Each number is 128 + 32 x the weight over its row's rms, rounded and kept within 0 to 255. Layers, rows and columns count from 0. Numbers have three digits each. The size before them is the row's rms in percent of the matrix's.

# layer 8 MLP down, 128x512, rms 0.0914, rows 0-127, columns 256-287
088:128141107133091118122118129109175125142123113094126093096121093130123150114149179202094175167061
100:118171137108117161135116120131116099155138115099113120136103116076125108107166179135119119158143
098:075116055083065111086091100065125190106119123150158141157115104145149176154134090118118142130091
097:155115049096108064155196157084112074111176111147094094103155106091174138103115157126076159137094
100:150152049133122091117112191134162129128217129144156122152146141107097139138131086098100202145112
095:158168135113117081134141147095213132128114122143131173148112132119054107118113137137141154145205
108:207175131133127108202144137146168144118136119154115077119109132133147139079088139120092171147109
095:124143156115146160174122188115111101100160112093077103142154150135149166064119096119146148094104
106:089163136124127086174159061171158156113076091128107125118079120097112132211100107113179103139133
097:089116137080161194107150071122095103131110133115057130164102150120088177150148148119100114159111
097:175085144146072122110133077117119114098117166125110110139123146090140084074144133097141102074153
094:069119084106109130109181204178124142184157086166065129151140110138103137096139166109171149147147
093:136160158147158093122134112155097129102135082146154173153103144146144162102130147125123135200182
106:115091110141142132132072149118122175126098113150064167150156095146173117168137124179134080134057
090:150155172123106135099131109170083155107139158140109101187157085148088126121173148095122115117082
089:127134099155126130145138160192114083181123090121108091139091116147106095209060136176149185118079
101:112112068143089153120091163164107088126129063141118112152164160153071143131102147117183142113178
095:166069173133179155133112149094154077146143145082137130169148172186141096118079150152164097083129
099:140150166095093167143092105106133126141167125109137081087117125200137104134089120204126099101125
100:105110161077132141080153112105143149109150141153174126180142141114133142082126186136072142157144
094:116155184112152142143138105135093144109141101150125117187141122161135070140140117058073130121094
102:142198109108111162071168170157058164128144160101137108081179109142101094113150099128191155104153
099:138063143150140148115097170146127162067168117113160085156153107163101166128127021148160145152136
098:110136069100170135133127130091112107149133118117102106141108161104104166137126071140026092189150
102:139078138167132129173145174089128174160128094131077128168137137125153157178170016136112150103126
094:136111185094124127154176099072122116120130204115159143074148174124111064115141181167124147167126
105:063113127118120057123140123109071118183097105114107152137162060085090076140149076129057130132103
101:164104143132120157108151153135099190132141178112088136142166141114193107132179119121140137095110
096:121137134098105164129067150151136124126171108077121127126091112116094163230140094126094070096106
091:114073189126025144145151081181146129102158145131160145166147143063117115066152110120154130171154
094:080114185082106149197138111104175085153104148101158119165104157091199136116119074076124115084136
099:135091080064150104150123157130151108130078062153129096133113114165115086164178209154092080123163
103:148068146080150063118155137154176134138126162116187131133157145086156094141179113172143154122122
105:147094108160140100129172168141079143145159104134139134163150121138119146137099071098143125155117
092:102108104196209152100110128166125221081127130186155169094136131139162105071158128121136148107160
098:121115104113152080148101171141123163175151134159162130091137152130125139087122080097115162157098
091:126171063148133112159095099179159143126110141112152128143116163128120097132141011139178133153068
096:196114156117076150096093112098089097137129118104131140126113101139124073123107221084152142148139
101:096168181124096117154116142111151144088159100092195107125137124122131117111128141149098101131180
099:100075159162165054190106137095070167109146141122136160124159153138150112056171144162132088125115
101:079212090102174074194139104156141157114183135122124069184147177141141133153208118149150120116108
108:161172151162116211125120134153162114147169125126149138145126135088081101173158149106162111104105
104:144087086083107144127153157135139094092161142112101087106126143154134100088185151130129153147169
095:122106153165086179089114064161129168139128096225078136133084089142098171103145174168137115142132
109:130074097072161153165145146134120108152055039109127139178079125136093132117149143131139127116135
098:123115161114162122150110105139095166140033108171157122059098137125148165108117181082155146093053
098:177138178152128121092149149119119109106138156171112112193087159099108144084168151091100116094208
098:084170162144060097077117129132198137069094142109217121176167137137127110116109163102081085146084
094:137098095123145131144090081101129189140061078119159159129110187138080130069049102096141105141112
103:128154159140123116161141154143121171136171157104145124141186176115141173130114143075116121126138
089:171124158083113120121154107064141160163128095105166168119084101124124142111101138158116119093132
100:149185148107076149087156063071153175117136119101103152152132131141144085059112124122096147141090
108:146161146111149138140155108130125088058124105101113245068120174164139094157145147129210125126117
093:091081185116105116138165112128109129163083110091054102131131094189139134088142167136160129121055
092:126123136111159151148179035114159109148117117169132104083125164129147158145104107130131178137117
128:165107147143128248124102090128083139100130129158108083087124087150106099146052171098132157097134
144:142129169184105157175104133118145127172092101139137057174126081096103118166096160094071138105083
093:129156047109148154076075149139077143131127026088111071142119070122080122118149108173176125104138
094:125154105195114063154155086120114148141117133108122121072137162073107112156124119126126060103180
104:153147096121164111133129180102110099129125164135162096080149068148177130162079138127121134116142
107:193133160124123106179125082105152122138093114135070146111132136147166120123153142143088066232162
114:123125097138142183142145155089122063120124120192127138180146147062088112082154151136164115096126
100:126106173079180112145123175125181129098171106180110149112124140141138152126091103151145093136162
094:128079150127153171082113163142133129169085082184102116157147157106134104106099129169126103108180
098:081134168155195135152140105125090088134174154068094082070131118117126088149162131163109121133056
097:113166082137126172128135213161140111143166201112103116140121125131135127116122131115174179060103
108:100113109126189127149121206109119144130111132120137163155139182082100182156155090133081114097141
095:109070113133109114136111114126088162147094152131090123127052121109111136130128205073109162149099
144:161117145104127058101121084140174161127106094092130118009148108167149190160074147140096118126167
091:121115133108147173131138102135136130123136151167064099116115118104123131126105176173144190155139
090:168083129127163124082103107135115077164105140112150111102147136132138141171109155081143137168162
099:167115130149109165201119112157118075137164145127148130150148121123091184184175036171101168127124
099:127154110180108090140076087105198158102163168093147113168161130192091083126154119116143132112060
101:112105133192137091063137174088160129118140153119134129145137169177181145046152144162169067110139
104:113096177135168119122131151157119082187184194100121110160088120108155137104108099108163155108090
101:054100161153134119190130125109111165141138100134133096118097146146156106183097139136101181161126
102:116133149116165071173098135107135190140119181149135149100115149134131169140124107081124084178112
102:117124127161169190150111090088139140133112179121150132168107124112187091188100121125159142140174
103:086164143108158130132111143106128124140142162143183136107180156123137048142093143122165100159149
097:157170082155157097136112094153096103126156176202185128151069152135132069085121081110127137159159
101:131181095137101193031122162111124118133121116128100141100114166156157119177145134167174149094148
103:095173121235117141149088100169110118178180154192171062131136105105160114105139112142084138122087
101:139147058109134162136148130130119139110091123110090066168147088133114145159103161055139128138072
098:084145169097141125078149156123121147142156115163084112172092122095074139112185174171142119112139
092:104187084147164157096091141133087158048085154101158153129090112148162098085111056135151119130091
094:151123134134122118117083142073142106075146078116125130099089191153132103086153139116144091168162
102:080115113126112175066135129079187161098161102147147126147089110158077108086101144123134173137091
092:140108150127105097112121118150112145149171148126125139103152136143121121103181064133119152151154
107:113130124144081173144084043137115144132161162145125134097141089122173099231126127136133150094183
098:147131132154096114119151142170128190107084134086118130122108109092135120097073111083141087178167
094:162141096144064123190159096147141111126125124121138152112114116125151149133128133066160073155132
099:150137114072072148126140128176151128113137171118107160122090153149124175132165200113117100115107
117:225179114154160247152095119094077101118110162148152099120124094166106092109081178129141151162153
095:047123096109151089202105118098135157166127155170184127067199142160125142156096116122125123144124
100:181154118135157109179140165132173109130117109146125172186165113133133112203164136160112087133183
093:164152108100094192099121138107151079112172123128148157117194122109124125176057126137102155151189
105:112097104136104088133083149104122143150125084109133146116109114141131161182105093180084156135129
098:154107097120170104125137130123098102163074126096188104126115125095133149148048163105166118116175
113:131146147084137146140164118127123110122077108139139162138207124087094111143180154092117150168119
099:146183124134122112123104102137185043106161088168087136091148128132122118196123183153129117122184
094:099179187096167084145127089064086100130110194094125163081164140136167142119127075095094099070186
106:129071147108176099099143192138088113156155182118091133106108106144082119124104070152144122122118
114:119134133131134152106082117164143133130132090108122085100073071121091138147094184117122166081128
098:161185156130148103094156101179104098154124099093163127103150137131162122131130094119105193135140
099:113128156171088109064120155115105120106083111053142137095049065150147132134134141167154163130104
096:124069086181121147160132108095135112103132201112090215160139121136127125113137125135126107086103
088:041157161154112145138137136084122115131152155173126143201076111185144136129130149099093115150114
101:205144114111112125132130152130087086126110127086144134054089065046097129096173111156133108039140
092:130118136104117107164159141133160167133125159147113101137076144176116155127112042136122152176117
094:125085081084116114145109125093106115139071157135153107169142102084132156159171145142107130135095
094:177133133178081158142151164108103114148131173178121135188133105108123118134144172102189096121170
097:034114180143138108104162141179117144141126120138205187178142124157169132088135131132098155100095
099:129116187108167105081159074138084127107187138087161156104109141123184138165128072153133120112080
105:183134062169125106118147108113176145116096140087087169096150140107127142161137119115118048097112
097:130165119159142149118103125144155111125136098107124127069114103161116154106121115151128142104091
092:099141097058065133069096098110123091104128118115122104113104137127142163134177184131171178128172
095:143094111180112122115140141107136145129087136127112123104138106138167149072162141119123113087166
103:102133121133135148105104114161119171094111129147114158153127127110144171154088102138108133153093
111:140116164139151120095200159169133128103125106117085143120096104124108181088143118104150074140153
089:123112153130146079158158160177160124147104146133187099116154154115141142102095129124120132072115
100:143090112140153130222095131118142108139146057141102162123143104104118132083091183137115106095142
100:120114159119136151125110106147153118196086141146072146044193161103127110149104104125147141174121
100:137139130091069148155122140164134111147106067180091122116139113155132125136125127106097114156157
106:143181102143162071145172098155116138105123066098176113107098128108131214125155132077140096164108
093:150170149165130099028128179154130169156149125167118114099141128105116146143107128116100119125102
098:130119133101127201021121135118136098047123147122138117151123098127117141138138055110091162131103
096:080134075165149054175124086082131099084126140107162166133135150080141102137177129135161062143127
095:137103134142114084114143158169110109118132160099137123127199138156129109108090147133105079110161